Weights of a small GPT-style language model, trained from scratch on English Wikipedia: MLP 1024 GELU.
Each number is 500 + 50 x the weight over the matrix's rms, rounded and kept within 0 to 999. Layers, rows and columns count from 0. Numbers have three digits each.

# layer 2 MLP down, 256x1024, rms 0.0923, rows 214-255, columns 896-959
536461433547472461471452522509490509441441536483512504570516473437392534444479559639476438389453497489510526509555574474421569549475450519429550577558434532492464498544502532533478474486557474
524496506461475592533475474437468530593440469543543551477539469468453545406532484451527547497483550437571507545553449548488453521570583460488505521512512523494545512494457491448504608559435436
438625524580439542450462541477438580552494549509497488351512475424502516485518485571455495536414405506409536545558505565456494506428479472472501454574395474490559526520531468526511609497467536
403498512438486509483489534493476440542506466522411505524491512430520508408433470488435574476495380429488506536502464518534437517553456583458447509481503504498588505482462493457485625468490466
523466543554462551500558468507489554553580508544461412458509477461446500511473443496642480508426530493400555538476489537566446467514529525487547490515410534553610450521457498537507454471575529
483498491503562570515524487509484376500586528507459490439435503446615520553527486456593481475599489491412430381508458507522451448448524565513449552417487486490494575441488517450495434514527480
495429499585496424439486540541467533563456515468409536507592403358480505441491538554517475513435502455473535461537583475473418499587506501660502446610462550519469465489515415546557540528472408
574569561528387467522562541455477478604506494458541457435380442465506506492531505532391478515499471468383479540528451564512499454534475457524486467499438425510424558458456406514532533489587580
442474501483440480469471413556548495394437519511458420427508530395536519460427497562576499467481414412534512371591523318529448524563490521488543538384573470430551457516581488485503530515563545
549484526478430513533548485535576508492479472486507423413536466506500548496481551609552589464466562436481631575494522483500489516531596502437565502535586442471560472647482481444544527520520532
500514583559461475543500457495514512572498464480563537540501481562462477587495535493482460435508596517450576564466565384478496501449520472527542493532519497550513399458470505498527500574493557
454468533513506566536507491486571478432536574501434506481447489487551487581514501569430477542524437484490466486498534530531549449536504488524661492545587526375533420501587529507547498479476512
478496534434555538511472427410530464480491566513508573446538548560533438605526419452518495530523452518435469551445509527516507508430496484481526579429604426398529565545398474517556515547523324
552531569537484489507552497515543619481434444519477536557482470503545551492557491407401392506445520444557505522493551455493499494476492454442507485520524501383600461479614505493519426510513465
542396497511447427473463526532510477472464555522486519498546469578436523511424537512543562554358570441439523565497480517526412491499552537555457467549520411548536425457621576481516467534566531
470519509480570402546529497468496458423474420566515476522480461474511585528470432531693510542519481468433478493486566537530428407433481499388498462452502435470472521566529575454463477502506585
535515492472553532498510518577517442504495502517461517629505599540475540563550439422450484489533572501556493539486348515460519465346459520504505462462493436604575527496587495469489623529534447
407455503460561522487564562493516412570532415455531535405525469438565531550502503540588456541525516604456507527564524552487594446527543529530477473525506542447525533577436448496466420528460578
503536484499542501527502483492478461476632510532515474567468553568477515436497589562586575532419441466527503474489493548570488488559494586524504471499427561573575420492409478568559425447549509
519396507446462505485553470549529481603473479508569503515447618463430435496524526442407431454536486476519490595459469516525483504469455519469522496497453457494392459468415510483558522540520472
482452484235595503528504492554557388511627574481421481465562533619568557475538564483528571518528475548515435420509571555560477533467509564497520424449557445549475500573470465504518504513479478
497475543442618499490484495449571578447621468536532452532578494569488483543497428487471517481520519446500528463466492489523517589483594478479459562507547489486498529448542533457496510541528638
478487474432489489501617451553483493522528503484537439589478517592508517451562477538487522484460575407559401415492552461533550414618506407550484528498497532553545534510424496479517517485494519
533603369622487494524534517510476426497493551489469534486537548553529556444556486528450561554458597499423539502527538575499431502530488500556449546529478519588492504523532559550442448435440531
532432479402565477544505446492455465448496442506464501505565517469402479512466539449494526514584503485591579455550562441465502467468514552511505603483503481513530514455463475491464473482476609
572591586538514452554514476436500483491435473467500536548552469501509504551498526425514446500438566462509498521434534411485603454569489479521559476431467483454484490555505471490512533413556543
530484466590573466449549557462559369474448564499461589437523534557559475517449494518492551410500425563481462513479453543537553487419470513533491488548504495509558499424507580512536534475544405
467500501562534472521480559578624518500569464380534543537552537483445598438510503393586476563510477521470491453470504496526490570533537532461518506453630588490449571505434518534449464536475572
494547589534467413506557451505448515555654407501586532406472465478507514469541533469455445542561543593566521515548505539512551460524590509547483560419538502475443512433519514568506499581448476
468527532512513435474409548469505438511402605497468411475496520461478475537444488435497647515631468478457504507489547446496463498587508509490429408530496540453498546521404564461515545565504465
533507525497513538507489422514561479510523532552546512471461493484488536397491540503552453484470465537503454522523532487505475485434534459601534461516464585598456502621433520497590582521487405
466504589523594536464452453495519502433563468517504532516561504517511427481579470504590600535353520532491494452490393441470608491540465526488448470454499545509442486485467498479486418495446544
485491485438548531555486410455551487479555639440539424478564529562439534497479483504497581450570447508541621538571495483491524590473514490531411484513570491447390509500450531432478435512504420
497478526505451506527459482436484510521420522520541497463519503555498550518576465412497459552502547467555456564569397527531534495531494547560507514427522503482566474519387427507573483491477569
493441543493530532575462610443513488484523563545571484588556475505551487454504489555542470421494456544416458466487496460572568467550441504477534487433456602391480519527544477402519487536511555
518551608510551475454453483499504582585519533556515454547517525433503551492541548586455513522403484520518578598518608468479501593591516502463514507513524488492470474526480545453493441554350447
505544538580491563544547501508544501514459461446522470632495468543448443543528541502496495592469533600479421558476449532550568509424486518540534489383588544475485630494514462532503478463446502
456363491527526553561489515513487488481496473461469514497530514594522540466467447472476474469577471448493526511536545415496466588564517545424498457476623429449632601589476463568521476557477499
485536497478436442536468525403531464492481591532451507553507469534537476423492505545480463485491424528388447397424475501502473524466472471518490546496458559488427507552602570469550467489497495
577618540494524575494559489521504542510525430532477510421530553432502407505457526527533530550511528566487534660493497476610568498484503511434472535521527470389496553541522517549493482529600481
473553449443446520490441456427459523481454395456525532480518501541445581423477532521518475546543505431492494500521491542519534500490511470498554433468443531544508424483432575536459576477371467
438507564463495550504434528490458460500502531568497515489515500551477508473527459476498514509586599437433526554507450471476541510410503550521483504523523515476521470468512456539496422520502519